Part of a small language model's weights: LayerNorm before each block, a variant of Muon for these matrices.
Each number is 500 + 25 x the weight over the matrix's rms, rounded and kept within 0 to 999. Layers, rows and columns count from 0. Numbers have three digits each.

# layer 2 MLP down (transposed), 1536x384, rms 0.0554, rows 853-889, columns 0-191
497539509529552498476495499449525487478484475498501452566492549486529437495489553521489538499499501519493506498525520462534488499506494483497526497471476488488521491553490511496472477480490489500542482496486508500544508484524473526504476511506473549452491520540459500566515538494498474485481490467497517518531530480465487483514505537461529481513494514473564520515527510475525487505481440504525483485530481481506467509482520500469526467505498494490500513495488521515498522529508547449481481519506488542505488521529465500504538539510493511471488523440515483528517530480521480495
506480489481562512531509493519561550471540429525478479494498484519522515450520476532511535480487497521492435508513460508523449460515458438524494525459497470481476507473480515500512488452483495516487470523524492468507525508489505487524570525505475543494502515493518500511496471506521517496554570509499378482475469516511532458468497520480497500486497495499470436548457545517515492507541472446518487518529506490512501543494516524498527527512538505484476528512519530469498519477503491492511503498507521546463510535515460480542493514481508506529534491531571523535548487472446509488
511464480550515500479471448503499478514517509545521506505512487482556539474483490482480481496497503517526465495464512517504497518554472507492461509477513469510516509546584442465478504486476521511501529498510479494491499535508540494505530487529470501461515484446459528483502511483481514507445471509532477537494505496491471462472532517510502481476518490525517524520490533507507501491511465506524447494454452481483462510535488488513499492497464461530486474547511507487532475500509494532482452509473491507486511522485484487482553540427475537494507492500501471508497489499445531489
467534517477547481533509456486534469484549548479537532461532465488484465501530506512486490495509480488527515499519501510527476486495484511447518507478502534498447511515532524499501519492503491476518488497534486486496454501478525528460448501460518493500497481508450514492429537510474488448491498526519489496481518462492544485485438499466508501471484506498513479493507484483499495515430478553522493497464533501520485508434474478463501531522529503556508501478502455496513499543521492488473487490480497448538464473453487476491528469507451492510567536520531481510494476553490488507
508504516504513487511496519448464486486527495524504521511488504552529498508458522471497506468439485515523496531524511494489494512491505534501490473516495507505468499523528503511529493465486565513472485518485497519513546512497498470499522497487517499493496563465496512489476493504500540481516442482532487546508517521440512515498513527497487479547520490472546453490489465519498468504525529542536489515478491479516499493498496483478528502513495484565495520494529495513475518475493483492526489495511445448468504471493507468485509500521518500532488498514480523548557489498522506447
467529519448480493524503501464513499521529473468532550525538496544513485491535519511529529496518502500533520480473465537480529509477495484488519495484514463518487506495498488489493502532495526515523497493529527535514468523474479495482511516512467494537494531480477532493536541482510494522492538476509435485466485559499476535530489493500435462498513502499500534506504495499518504548472498472491505529518461450456495460454510534464497510504482491481519489463489523510492526467522474520503530480502508482500488511505503509494443451526460525506500527485498491480484520466491540481
499456487491507558517492509480549482517493521516482459535506457511524479522509556504476491524455474514491510504494486490520508505476509492515481524528498504517514517497507510534512490527494478526507516517510519524506499482482498556536462501485473535495493499477513501503480505496501515535500472523518507491487524496485506490461489487516493499474478469509535497479472486489491511510538509481467504512506534550498523519492495487527510488509513477520473471509493535524463497503516498479513477493520469539468529494549455479512466528503516503479499520451509535477485511501478451523
486510503491505459434481515497483524537512524480521508510506494497473486539474525498458433525484449472504464513500499488492506494520499478500490506527502512504546499497511557469476512479502488522471480482533550498553493504496537492526507481467475508483533506468475557500466452467501483498520462516483467493515496486521521526509456506494439530498509468449500464480495535500515460507505495510461485525459462497458517529532520533469498519467494523525466495500501506542522488493474497504490504521466483543468512504492496513548530523461465516493534520495512468530493508487495490494
514535514467522524476481483487514455485530499538521480459479495513455467497526487507489497527556525516516494477524497504445504507528487482472513514499483508512506478556471502468491474525478476428554487533477510457469517478530499497500494479502501510504488475484493515523487507453471503507489461485478510515501516521501461462473494493498474547552484509512539509532502534436510534513487536526501505499536459496488478487445487504522478517462501550480481500544525508462474477505515485515474491488550508506492499518486509501511521502495503513481510529521537469523521488522521488505
488513488468519499514529517492501480532499490519467504496472564517469479512487483457446500535501527504543488497469488482501507517507530475461513535503483518532500498468520507524501516514544485512466526443505487496532509518520488470479456509499504507476525511493480536468473501483492519469466497530510482496471526473467493512489487462491493429500535482480489500505498511513506490520479523487535467505550559489510492551520523488505504534513563548512467528508488499522456489504518490497520490485512497511492493445494502538475509507462506491531474510471509498494487499474510492489
482525561543507516539531500504455432496511543466503504508496453457494485514502493459549459470505499499478496524469483500482499513489522513456504529499538501533514505485501467489522490531510517459511481497508496497523506473505489501501468494492474493464506497469503447505507502482512443564513465505502518491485496474527496526525489452511486511527553499514440471505530499530541467538470496465505496483497511490503505483508511504519473545501486499511475468485520494534500509508501500481520481543543474528550484538519503512478507500514510554472520542483526482529550494472524496502
553489485548497533516498533488498502492498536529464532519509477491509491527456475515502486501485505521526501483497487491502444476511519502458521521479532520441466515472506532510507539475488460537515472479498459493449555538516510461472500502518484466477541478507457473478525498562483513511469489464517516518489454439516485486464513475521561507536533510555452520455551538493515504492498504511516506547542523503487546496532484473507474473471501489452497503530524498515493500511545513443499507509514499449508535514491552502471458487471531467483491494481548512502482520493519495527
485506549476529520523474529485489480499507447525517445529496533528483490429492482546548512504506528491524533483459479512511443453464477481483524522478473483473469466547491542479499478497533488521487501476484497493481501511495492516526501507523536495529495503481483466533472495496504450510504506503478489505517496519500556536505517483525480507536490455508542497512535526491517476502539459472494448503494487496481475444549493490514492511496509515498522520482508455500501522490513486527469556477501555500492521514491457515534489488531485515527485517482487530482503473493493509489
499507503494463515490546473478489478492536509471480504472493538504491495525486489467485481511505488531514454539464487459482486450492479492482505498490569481487519498543515475535513523473457510485496492475517472522489538504532524515534507487469487440464486450479508490520488473517522464497502496482507530486492492505512489520534525483477548457518526528477479489491544526476484504508476504526468461515518535478471509456482531475533525461505488502519496507514520479484488479499557534513507501510521458477463489500509539502507456484517490499511459497478495535487494553507484501513
518541484495442475532485487492466532471481476497470538516524543447472491530520513472481466473464510494491522521499516496487502501448474513534492517509497488485532500490496445526434529508474551489507508523505513442475468518487508500500512484519474488500505544492508486479488524491542513486500473475486522530479526534511468507478445498511494472508501522489464528533468510503482529481514500505495503510529544499522484513463515503511494468489509460511526511522470438478496500458505530548504476499488509495446521514541477531539466484477509542518535510473508491484515484511519534480
473504495549492521497507492508505451550510549477505470519500525492474497449533519496498480472513527533476471494475470524533488505526496497555528497531514503487542470479515550517503502553476502520543470499500478542484445493521513513485520503507519463455528509481491503500515545425500521496483524500494471563515512520503495547523541496468485522509485479477498505503517536497529503481542472471517464485542495515512483499530516507505450480509482489473449486506506515503516497521515500485564493456496483486491551476500507481495494512529474527472508480528500525525507534499471498514
526485502507458474498482532481476479515531499454496491491516451533522534513474515468487497477494485486487512487465488472488532491478500519489510517490504482467492527470459456519499492512494498491528471534511473497504512496514454499510526529495501508515515527501488470473566473511521502503480517517523466484463477460500487474533512519498556516523479507495464442483486432451493476511470440522478462504509497507518517486521540501492572487481491477544456526493504491478507509522513521539504506544531495498469511504543510546519526513521523514518498524524516523512446464516520487480
512518507457498477479497484487510473493502518514535467492515490507504512471525490515528473484480505530518507515511496431488513462513489472480514540514522530525483505502487449514481529488501506505518480480532480465469476525498495500495500520520539498511502494575477480484551491522484458482493501506508534477550485486521508499496508489498472493478482521477514534513566515543487513512503466433494510546479464470489514510466487523504502491511511584529530478490508494481464493481576500512451486470470514501531479534485487471549503515516494502466468531473499526482491501503518521492
503511489469528525478496517500495468507496482553507507493530472450475530487535498553494536494518494505522516466437492550460527541504519490508484528479494478510501502539468477480516539518461511508530478497464496504505457480505535529448508491502572471523472480516465492524530501514511467555489502510475514530520494534546531490489458541491473470516464512469467462491506478542494484503487497548464522481497519511519521484516536489480459514482483499504484489527491458512472509503519529466460534450532503497505497475485445459465508478537514445525510511509535486529523536509514469478
499493472486474506464543503485496483500580517594511492488503527507519499487509519483471512498521485505479528503479540482524480484495488496503516473539520487520517490531506486483493487507495480486467531471536528498443482524498508447495498500525529468522485523497504461515477523502509472475489499489483504474482534470529494510479494499510505520503512526516528459498533534497482490477491539477468509503490512511473453486499507521503492481462527544531506545489507484490470515515427507477467476503500456497479515501460560486436492474528531457491478468517452458552511531511498530504
445522516463519498545452523527508513521540475533485482494468487521479507526491542539519562494541495478488503527500468449466469487494469463559421527496494457524475525504490513492496541494516495481490506495473521511493475469493470498498505516505502531501468478497507511482511490513463487519523537530519504552523476489524497496452505507485462516496487500492482471499484498510512486519507513454530554525498487499508521513517496461505464542483530532464504488482486500514487546511518521479551502506500524540498447549508537506460497483484532498511500492496466488482483512490522461500
501497503481469519491520490541453496522482501531525490477429529518505529501494493490501450506502543495498505521478522485420498503529531519531536515471520514556459515483531502467533442516526490531477494468501511509506481564481462486532481460506486473466503450484516525502505501480523516509535572498503529452502514545493486525507485518461497537463510525478484513540482544486492525482528511491506489507498491513478509573533495522479548505502503542516475501499518440533518487530515486469526531466458500504487529506485505518512463479491528528520510497481471503460494503522448459496
436488516501505523543523521524503483507526534479515516488527492509521517505505505497531515480514476506459522496495492490482520487505492496548508520502476475505486529510512465511463525554507445549526518536489516475514485467491483442475539507492500522486485481520493508505495497511511506501462508460473451530525498489467487505527509526497512520495479484515552485536512493521478499505505494506448496509499492503491482465484478475481514472468527529511480491511522490503488544473502536480518538504500500486469496495540471481491506492478472546510505480458509488490486513527511518472
499483464519501472460519518497471510459517458490517524529533504529476504481514535526526503491508508500511458481485482519492478508498540479495494519530553517521559525489482546468500546522451518477489511501499525525467473534456441499487529484509515514535523522513494516468532507479476515505471494527531518484435497529517503488518483531522502562449481437477523482556516533481485493491552482500529472471506475490449469467492495479464488466462486448496484497438518525497488490522517511527501556511554537524505521488486529501486531516474481550497567511510542503481476521459484508451
492531513519514505539507481510507507457486460506549519510528483511510492469471515453461466468503509512540473510462454466527503537510478538507445544499486503467509452466503489493497523591520505474482525490472538520488529524465534517491455454532490463529460484480510498488500546492538480524506531506525514476512499494493512522500468479510517515517459485536477475529474484487461490529485482502503471530512511513498544479486478494495456523492509525490524468482458483521488462516492505486545545538451506480501519513510469507517509528529533534467508537487446516514517486478474443473
508508521536473501480507503462577519488482528539488508545484522494539518529532463517530493555551551520507477491532526453507526509502528484487463472497469468494481511443496506500512461507518497504474499485481490471527485505501501482490500511502458500483483521516537510497468493481507444472528478507495499520490478520496494485503486510524484496514463465488476479483551558461483547498456517506540501487511512486540530483507458471535504510523497492506492488500486508487497503517475487443551480502539508471518510466477460464476503539502509513453512535444455500514504469512511469507
499505526527517464498489503445517531493459488442516529515520513499526546559484514459457495440503477518480492483537487477496503504534468448494498504472483545519484504451508517486525484516529500524513513460466499502531510507491536485487466483508458547501525529508480524505495472473496498463518540469497506476486467524503457511513500512497511500517496485467484497522481533521522555570485531500492456493485578433518432455498484484515455491514509538496466500486505520508504487536536493501476449488525498501493515459473500489497512505513506504517475573529523540479507538494521568466
496510476475453498460541507494526493499526534510514497489535507471483506516480514478475480516532517497510518500549491546482520460516496501515460491514491507491545480518522488497479495551436535488527477470483509486549512493469538556504512482453440487501516514478521534476488493458504539507486506493506450488446473473504480464529524486508502483501508515512548497505507494483499490500474488486502515472500513509547521472484526502529514488509478508516484505478494521471490489555531494528500523514525521503529534513511540503511507510462542512558531502535479487496493508507505481483
493469503526504485466518525523502510543494495506497499503490502509489498506505496467533502509529529513492518513559525501538450483434494531521541547486518543484482494524467515510524477473456526434532440498514501531512523488566486500508428471519515528518463519462461504481553475516502477516529545506500526537544492479549495495491476463459504502504477474492458484512490473473468478539510490521464477507498499504506542500479486488484498527476501460557480490469493499440512489495533510518473528465526458543532483514464489513476507533477505475454499475534442462475537504504528495517
492508506481537504534488494471503506523488491474509537509519481492471512497547485478494472489521525474519500508459512545483513459478484504500552525515551519495510522492463538506505453485540487534518488509481516483535487526483503543469488486488486496474458498487486502553455474493516492494504486505564515467477522472511520541512478501527488491534519527507512498538540489516510504504483437498489516540533437505459499512515512520517505462525484499512517496496516472525475530491494472516480518511466580487480458539502498520510485529516511487538504505521479473464492497461477503487
468532505476525447559508512525492530469460473517446545533570502498548482475441479453535474498548527483525515522498528486485502429519542538550465467502539498506495516523500447534474485484512487544507506475520534497493522542487487491470496473488517482477475487552450484493488509490469478526528516502536522473524460542514485489446522528488499494497496488504444439518495494521506531497504470554503505479496469457515552510513523506537522546510530513552487488458500498470540536456542517511418482450492560461487499474482518506490476520490504476525473520479510468450443474515477520491
513557518514471492475511533528455500475471522488515470494516503494450477516507508497510501525473521511513496510497482474527474496525536450519477540456506483539503456555521524524542498518493490500537528515503495498488554501481476503486491548517482516427509499535469495504497522482533517505481490542554459493495511489487477458488527538508509477449495467526544525440491504498502508518491495466529496501471501458464452479495508528489465484490491486496466510497509473506516548505490531481537524526480512487533496535492525496516487448448480517513547503472526532460531519492473496465
524506501543478496472509485506504505501473509458528514506544469433490534516481494466516526483511494504498539515501497519512520501473491477456476480519458470509467473543515490548575473481492524475455506479494509502520471507491509491528434526475469492496519525537476515494512510472496499487498515506532536482477483523504473528500485494541490513493525507528490531513445484488486514491485525465512513514516507531466521571488475508547487480534450488505511486480490537524547449477558484516473490512479496481499521511513484536476488521530486512534508486547519505499506501468498496476
479490486494538453527481510511474502506502504540545482507515483494493494506502486492527507506487469519504488485522483489500491508513482493508488518524527542521459433513499535455522508465496438458501520521488520474504474460524494525547557501512485530477493512488500482487496514504520536473517520492535516437497474465488542592449480499495495463503530476476525514512497490500484500499471515517506470488490520505479487466516481527481476515488481507492486465503484543534490522508515482464513518470496478482525494520484535526537545513464480480525531490473545493471503475542514527480
522520500507548480458520532476496489527565535472543501498476576512512502470483522499442547496495519507470496526497474517536517518478522467499470512523450533507494509480516518499488555481484501484505532501481449511544494474523495510518515543498474511545548500491514487502521465507529481482461503545485495531454530488483467492493509476468489480501490496457508526548507487503515493458484508487491479483483530516421445493463523519537490533491468458531491499487500456462500478507538502528553514516516467534477535482492531531521498501499515436491476529505479446466512488461551507493
438483467527499502558455488489453484490486491465501517501486489496551490492494494547527548532486478539499511576487493475535542528509502496510566510522550451515524523519504514451497533478492517510554538560481473470513508453456465511466518516482483466470517513491498549491498506517486504498466471511525484499463464490541501501483508460452518470505506524521487481524517503523516530459485459487513530506503508466500524544505538531419494522514512506480493497516499540451513495471489480488517504494529528442489473541523500512508475500483483464503497442498518499468471474494430530481
468491511470517491518500495503489471513451509487505493501527544484471505480527478522508503488513536523541510505508474498506537503520538492497463453465503442463484497503497512466503469513515505483491468486506519500520531465488506479528518514532499513491497546490545511503527508530535504560509524452498495511476496439494512520445502475498533508504513517469508479504478526461509545529509501476548505544511512516500509508492543528540508522526485493516476513530513477512523536478480517519500497461496456526469486523507523494527477485519502507525498472475485493506494431571474521476
# layer 2 MLP up, 1536x384, rms 0.0751, rows 854-889, columns 0-191
503513505526448519500516534474449493503488562492514525524525496446504481556483533473484476521501469470497551504481547471481578529500540562504490496539500525529507496499522523465462517528545517522520511494480515530509487483523509490479441485494519453497507492501488516474487528458450473483426419497505594510518535516512456555516516453529501492498504509489528564477546445469474510525505519530490510489472497505486506453495510475492515492498444519571521478508490455533548486502493503491477513485451476467539517497468530489481522500502482503461473466509442470486442523568546484525
498561477459518478548523543466509512483500451495473475522521491504448507518515521526493510489522503477453524485544538484484498487459502514526542462460521532524531445479464530536504465519516451512493489477513497510490486500509475510508491528475517499523455534528515486482479509483510501507510557498506533474501484507507528490513466477483497495505483506489466462482482475500523482499479535517454508527549535491517519498448490504487505500485508533481491536421496507532490531508526514438511524474509474530509506485494491498523479482580545471515491497466490547521491490474537492518
521504450532460484500480512466488496494480483502439434533471509475499545493461490479493481492479503500498488483489494500501505542516523511532500502498518483480565487506433464538534504500508475516487514531471482513513511492490487460537549495519497466495495519520571478487540469508528520548503510494455496498534478542490470517492567505533472511498516479512494515502510529492506494510552542478509501492511485465489495468537534530527466491462458476452492496533483515462526497473500501505525529529516499565466542507513493491491497537478538477513494511496460471520506509488516499526
496511475486492500474514473512522498530471499460452496521494520474486492508531479500469512521546517492483507456495495507492509510519470451514514499479498494506530519473512515468504527527520452529498515491501501491497487459523494531509481494485510462499507469525487511501479496480469477485523518517473515457477513487529447510515470472507519515479470454555482504536473547483526494511458475484488502482511502520476505542471497500522484505493534530462495505498493490468534473507495535516499513505475531510509495491501484512509492524507532505468511505490517467461447481502486514540
511477496545515482495530481559508505481464528530471446470449521474475524537482475470494470482494529512482487524544498473547476523510502518502475504518460520486532489518486507490507465444479480510444505504479483440473526488543493481507513510499555520485518460518490485481495489524493506461533493503460545477535498454501551489482476517499601512500468462491512441480499501483517500440505500524476482465498515541529488520540502489551486533488557517516498499541505481503493492528452548498503500511513515508481507492493509483528551513465515489516519470479508512522482484515484477509
515546537507504434494512493525457516508495490487543520480475501495517513516494442511514507465534501478517475501514508489446454493530516474482527504508502506480478507465466502520498502478510527494495496482512482466495479524509491439456537500476542453515503532500493498491553498467481492443509504490467513530513466511517492479544517499458486476500517514491494514526521520507510520496457507535539500495488472470530472505527500517455491482470450542462533544512516459504548504468475498535474519502494514470548488485468506516500533455491490506509528469542523479527496447524525551463
516531493512502519549496521535502541456506503509460481470493511501498507499544511482513547465497532529467529481510488486510478505501498485505534504472525510506449515526513460539511469496498443480531559491477456494471524503510468467510489497517494494514478527539480494487535531564515476490474535504524516499476501464500492458513515492482529447486469489512467531529483475488482502497490492509550478486514554477523459521481431490518487489532481488458520547512478513485478509491529497487453521467550543473490509476531492501442475518512512482507476475495497480499497491494509544489
513454491502499475555503535495491545485478465463473519496519533526504521537481502491519510493470480476491502525517506484515505485483503477519534494509534502517507493434519502543492486463534520541456506478555477546533487539493517515489511504499506506479483510525500480501494494496506469479499533539506467492539490489480513534536507473490531465485485489529499481457492471556468488524522464512474465453480512510515519512557493484480486516510472471503506492483482504515517512532477484512516501484461499496521507485514486512520500468499488521504538468482465509463497515517495516526
509498498539498487486486434486521522474502512461530487511522444471541534495549497536527537482469485478486502502491490512490469503491478529540486452540505489461514511523478495466505521495466498510523493549517499511476498507473486517517536519501470481513476512496503507519481501533493467541505525456492516529523512499509505469508458533515532549504476518517489478492499479463483530491535506498450562472463456475470503450488461529514494492486478475490531480509513508488521500525510533507500499495492519494481541544491501431537484463530476533481542484510505495515501501514471509508
475475457451479502474506508478531589507488505490519512495513546564524496491530528498473541496465499505538503502504508491531485510528458484531545494504435507509486471506497522527438485455493463495526507499471532515485479537501496510495536452478519537475510490551507583502506495489497503466509543550497483533505487533476521514499519555484505507479491473464543525466467480491480491494514527548512508499493506479515519545495474460511537474459541480463477524521493489465480520466509517512456524504450535463467520444484496483492477507490477501498497523516494485481457494467478516503
497503544486535439469502482505498502536500473518521466499516517516477489494530499507496505507511508502495486505527533514523556508483513477536490494511518504543522481515528461514487472511483515495486524533525541509534486473512478506529466496492488528518471483500520528534463523438554490520488496476508493487491536561487493522493483516458470504469461492479506478524481508490479482517516509483490504426452485488526466498471526505507528504521492488576507528495460513506539519526476469535494456504512506558510449498535459504524505487485469527536492517503476494509505509501460510471
522487474514463487473505475519513486451521539462531521512483479490481538556479512470477476506496474511474450501526516504491534536506502547528492473490542511518497531441502486509483508498533491494492502533493514476497518469500506478480489480527479512495519499561533512469522497494492570502503522489528518472486477500495483491541512534456515512479501536491455493490510480502470527521464534517528554516483508467507506540434477514478517486495494521497480497500522552485470483510482488475500485540497485499499482478492513519487495534459510483491486515532480487492498496520520505485
527492458515511513536466507493491515519502508546511481533520449497496509503501508501517534503451484465510500467491493560523546557507527523541481486517432490492518495459459497481485474550543496490471535523460507478517450523450500477451488482537524519556520556520478527476532561470481560540507489537527496497507519505518526499465459488512469534486510464508508500506511502489528532499514461503567538476459463506523499517544504492503483548499497481486513524501476516508474525545454449468491488463472538520558509526471495507474551517485494552465508460511521483509505454514533507502
466478539506540514483515497485498521540542511482513470503465472575505495473493502536515497518538504475491473475476491504526528508532528498469502475504507512495500524490506519478566495497532453502507497467485501537511520494513486501517466496506528492520486471528483492507518458490478511517519535530501477493499480489496568498494558488479488519499506455521524461493503484507505482516478493490501504484467466487452538516536503478465518544501511537502493504492533548531485530578503487454487503499517462498536477518466506470452543503515493480491465472525466517518489544483484469504
526518515467508463506500509469526533483510464493479505471484503482539514525482459528510509498503476483546504508512534490472505481474485491466467497486485501511477519552495474482508539442496463481450530513513513478512535503478479523492486497513490497562481509488488476498504475548515481525535482500511523481471488454515487470468465500513527504489523490537523498513518445518474485522457513517521521537459493491496457546461493485503573510477526517547543519468488498498466504487484527535467512535540520513516451497491508508523516479469545443520482496503482488438468484475519508482
445507466505508534498518482509524518468492480545495516535468529480504505492508508515489543503528490475509480530511486535530439497534504479526511504517518531516527482501535547498485509498523512486445513503482482540510528478477552523502486490522516508465477518499512536545452528482477504506501488473456527505522499505493501534490480472511443503480531526518501550491491550547534543514507562484510513529494485490502480519495476520501455502505520524456566485501498489478488498494485455453519502461495509508552510501478503446473477521468469494520506442483465476486545519492492509499
483491503541479519547496500520500515472527467521447549484487518502516512537463483517487523509523465480486521491488533592520491509525498554497527483520483471488507500507519551476531487500482474524492511509474516503508533479496487490512490477478501496514477503413538497486470522474509526528517532499492462528447522483497504486505512512502513482498534469558485462506463498479501495467479566537481500475543506502523520505515495476509536515472477406485504535482515500531509504531459488484556495508516477491483507459503515517454507508498496499518499490506514499488505480508481489493
487532498549489501505477460486503536502494495460489472532457526555529508537492514448508447512488520497507514495527526473521503490505496501496506471495520474489518519487538510504518455465536492504494532536539505493480569505491447481539483515530449526470530504476519535480459524501477493435508508504548500459455519476490505513492503505526513493484536493514512513500508515481521479511506468471507473515512450491480484496443474535555524508521497539480514511490480557492498502493493464507515486537508533522465527538487540504520462516486486553457473516518479517504479435477486527476
501514546487497510543475491494491491506441494408501517523468476507495529512474514525523492493475520493495495489518475519527523509483508523470498501491463483471486489439491496496517499496511536515490472529461501549551487509513521521490512519487477524453540510511509577450507475470503522534520516507491510547517466530512503509531495498488498494485509493484496533480508445507526531499507441522530490534519498485488550519493489477489480529526459454479501469503491516524526479512552504549541494494514524496470458477535440501538491514482472551537519537513539546475491477501498452519
533491498523490526474498468484503516499477537497506537498482524455523497477506486476501471516434509521471488499495514553495479497488508535457609481513520540477510464460501474526512477514516492517504532496511510473513525508496542475504472469500484480542536478494470522502494532487529509480507500491466505499465514478520493490537502497499527462503498475529519491477504493479494511478477456528481437483492519458484467501464497494501496492532453474506511530518499500489526438506493477498458518485486495465508562458474461494524499536513456500487538482497533538519516515514475549471
518474496516499456507496494478562507506534490499488533472563449490476473520522529496491515497490499501509468454546491512535523523489476477472505462503503495493505502555506468539485528511509499466521500502494498526497511455500547499500502515472535532503495525529466465483490484512472496477480414476509471560517468487510483539484518477503497487503492462563494517514455461509506447503495493491490498487511508470525503467482493482468512488495493498512512517512526508500473492494523461544502495533525476506519481490509487468511497539513506468490485506513528514530528496497520549488
534506509516488493496510435491492499496477453503487501495453510508503482522489467510493480501487531501509501508526503518512493504499522484449493459509519524507520495527499551519538453503489510444449477480512477505491479536490506536498472505519509501497522516495528479504521446483486506523536531521511547472485515506496528514447514509484455479522524480479452474480477507478534525490487500510525530513507509486525509516488508512541467488536509479505529512502486484498477466487475482509493465491492473522534524528482517507484476486493549481495486521532485499497482503465494501543
509505548476519536542472482503509487547489543510452473494491505471524518497514485494476543510486455492520544507496529475539519511500471514484487474486477499462482493536543448507505454452571522512511487515476484471521520512536551543501498528507495492480482456499520499531468520532515448502512477478469517509536531488499501525501519486473471474549525526540452494444487465536503522484485502487498519530466501520552520544528500494545489535517537539513513496572481441473540519526487485469497419514467489477487497497505477495471475507527517449512481517509435504511489460539532466585
514472479493468496484476532497454460567507564471460495499475536486508485519539494552553540521500503500483531485518523519476511471492547479479533446522511475522485559502485515506502472469511464522529473515531480459522464487530477490504489546489520543490546491527482541520500452488485508479472475508475454541490513527509479528481494493510477452496529489446515511482520538489527524482495531484501528477482495483513463496523551481533539475508479475536486508556515528474488526479500476487455494480513506514462465496499533490473493480441477476510463460525545498490498510533546529490
542533490475486504537544517538379493488512496502493499476514509491430480492482495486465488426440482484513510481479496537494484508479473520490552557536531533542516461514484501458484521501499475496521499509520508512432521469483512518482477504519531504535507502497496502511514523518482564500464507487493517460502494486503500487519524474507548532515513509515530538491445481521555471512534461507513499470482455511471500479475532533518519478457510467487514493499502473527485471490503519531483491528473517507480456529523502528512502469521492506536499513541562468482492502507523532499
493489491520491537504518457523483470511520502547515477473448473481493489456527493519548493517469537470515494497478484516539506523470542536473493509517505446479528479541533479507468514487475522493480489544515466472507496473498443527529543515472510500495480478467507497465502524507500508556488489528494493551502527475492551499474492472482498500495502524510533518491504476501476465432545488489519507511512416559448562536492526540513540516498489480506529544521456459466511531457472473471515513513477505504532486502520472519493516501510459504472526438497486448513491479487496431511
505485547532539492503476495495504513499460497489491486496455498503515477485530478535526513506472485519509480510432478459521464566448534495475543496477496487490472526513489507484498505474562453478463490509517474521485498500521447453493479539559551508479507468507502474521490492518508489502495492470486543499555510532516491516498476497491483519519506491511450544480482540487530494523532480521502495517508477513488462543474483498475494520487508508493510471515508475535501502485511525471503469474483510525487506499495481489482500486512493497449479461467512497498504486504476522518
509539493466483542521505501489506492470460505490523490490500533485504498504492481541466512505457472515502505508465461489475496541594532487510494478528492490512530474468560507501512547510504480549483492496508516491510487463433543494460521508483529490485504496538565497512488521501527544464474455445505515491486497497471484481486496521523508510517511524532538507470525539537520520470511496506501519480494470502479455474543506491535463448520513508430494520479478496522511515509454492445539480494491528461483534494506527476517480478498489486527544498449546503514461481475489518504
502535503497478509483497530527481517499507521511477470482482476485537450505505481502511507499482449501501500504522465482533489518514511493512468483515442466525504501507520518476521504508505486488486508467505486492481469478518503475531523517507509507485525488506487520451524505500490549483486502488462480513511471532496488483519511521462498507465480472526489506467470485520499539504502555511511498480487550475534485510468455491480493551484502533503525485512488526469509491507517521488506460485520425484532509489504499474483502480494465514491502503467489494536506480496515496493
523495480518496549467484478468500487486548512494536502476439516480475524530533464561476522493485469520452488454496479513517494544482455462445506486513469508491498473478500530489496470486508501428487478529494493516502464480500498505524518504518476527532517488446564515511474529541512528499484504468478528489489560496484536507558506455476528507483484506504570557498563512466478471476470529443486479529529530512489454442476508516490478448439444511467565529560468508521478502524448475475556519542488480558491504536493514495555513480512505511505512453533508538529581514485517479478
506442481504523503543488478472496519530495468513485525550496505524500515495470497504518494457481492512511469507511516490474518512467476521520527465510434522529511521448499483477478515514480481501480470470517499480482465471528492518500509473450511521533476496532488497511514527511478518528513506451495521488533488524487511527504469506488526530537501502477475501550522502528499473505518497532474489473544520485491525522517473490519515524475484521480473504454506488513530519501484470491507508482509502497487473479506475491519495564517497499468485513520496493521504497554541492533
470501501470524499521512510480498493493502484521470518531473518563513465499514494541505479505481510479498460528516546473466529499538494507567550510517521507492517536489491495493437524508497472540538491506483527483525533492509478521498513473508511509492486471496498449530494484523504503500474505480457464505548537515495519482527523516453503479501480482472513423515534459500516509519483492529489541453482494475537466455482533475457529512469525495520467510509509464505472542531450486490554515484544513485454522504453503466489525480483507503500482518459511466488508487523500497509
514557490525498523506496513501547491500524465471504495519482460522512522511520507519475470533526512489543524507496497502510517492475497509492524495463455492479552567495522493510506495537504526542483475487529499572497489507493439503450449534468548479490452506541504534518489480500491477530493488457462453532502531533497469394547502525487488526497424497521481500512494503463520521529516484503523529548489503498516503513508478483552476485500496456517512487508546477476488485510490501514510490547507523520488479492548464490463455510533549519477487526555484470525479523491520462525
486494497475458496519460479521513527511476498508485553483500473469454516524514467504516452460494466525509492488522512463511494496482463521488537472463514500502523477563516506472498477493526478495480537465557522481510521534503531481500497493494470480466458484539525492522518541501454506510514477495508502500510468481501484466484473503516525521496533530536514498481496480512492494522505491511510484517512500459498540498556498477502526491489510518507473510483438560514510493521489471488491506498489478456513451514515501491481483505539515497514510496509502486541509502543517524509
540495512510504527452543527497507518519516469518482488489500524519493511520476512462508468495500570471486469463537488484485467474490471509516460444503452511487494468498508456535515494528503473455473461483519521548476518523516490495517510520496546538513493476511496442445512490496512496517503510482486507468538490497460484487498491510519462530506482488480521506471511500521503479538520533479515472470469494512523464511532466488543502484464435486513527507509507498519477476512526510505485501508473460541513541467488508508476498466505508549524483514481490454510493525503546464507
511511489493506493466491493487508555481535489521515516478509473508525508544468498520503502515512490489475461494483539513503497515498467526498543522513479547566463500495518483518531523464490491500504541492497469484497495519537492506476482460457512483520502485509475486509444491482488511433475481527495520504505523531520504453521497510483485519523483472498516476492544525539488458463494487519479488478519501530504502497514469447483486477494524524487518480483487534467457469522513491486499509541509540485523510479485475529477533533426496507496486519556520502516522569481514475505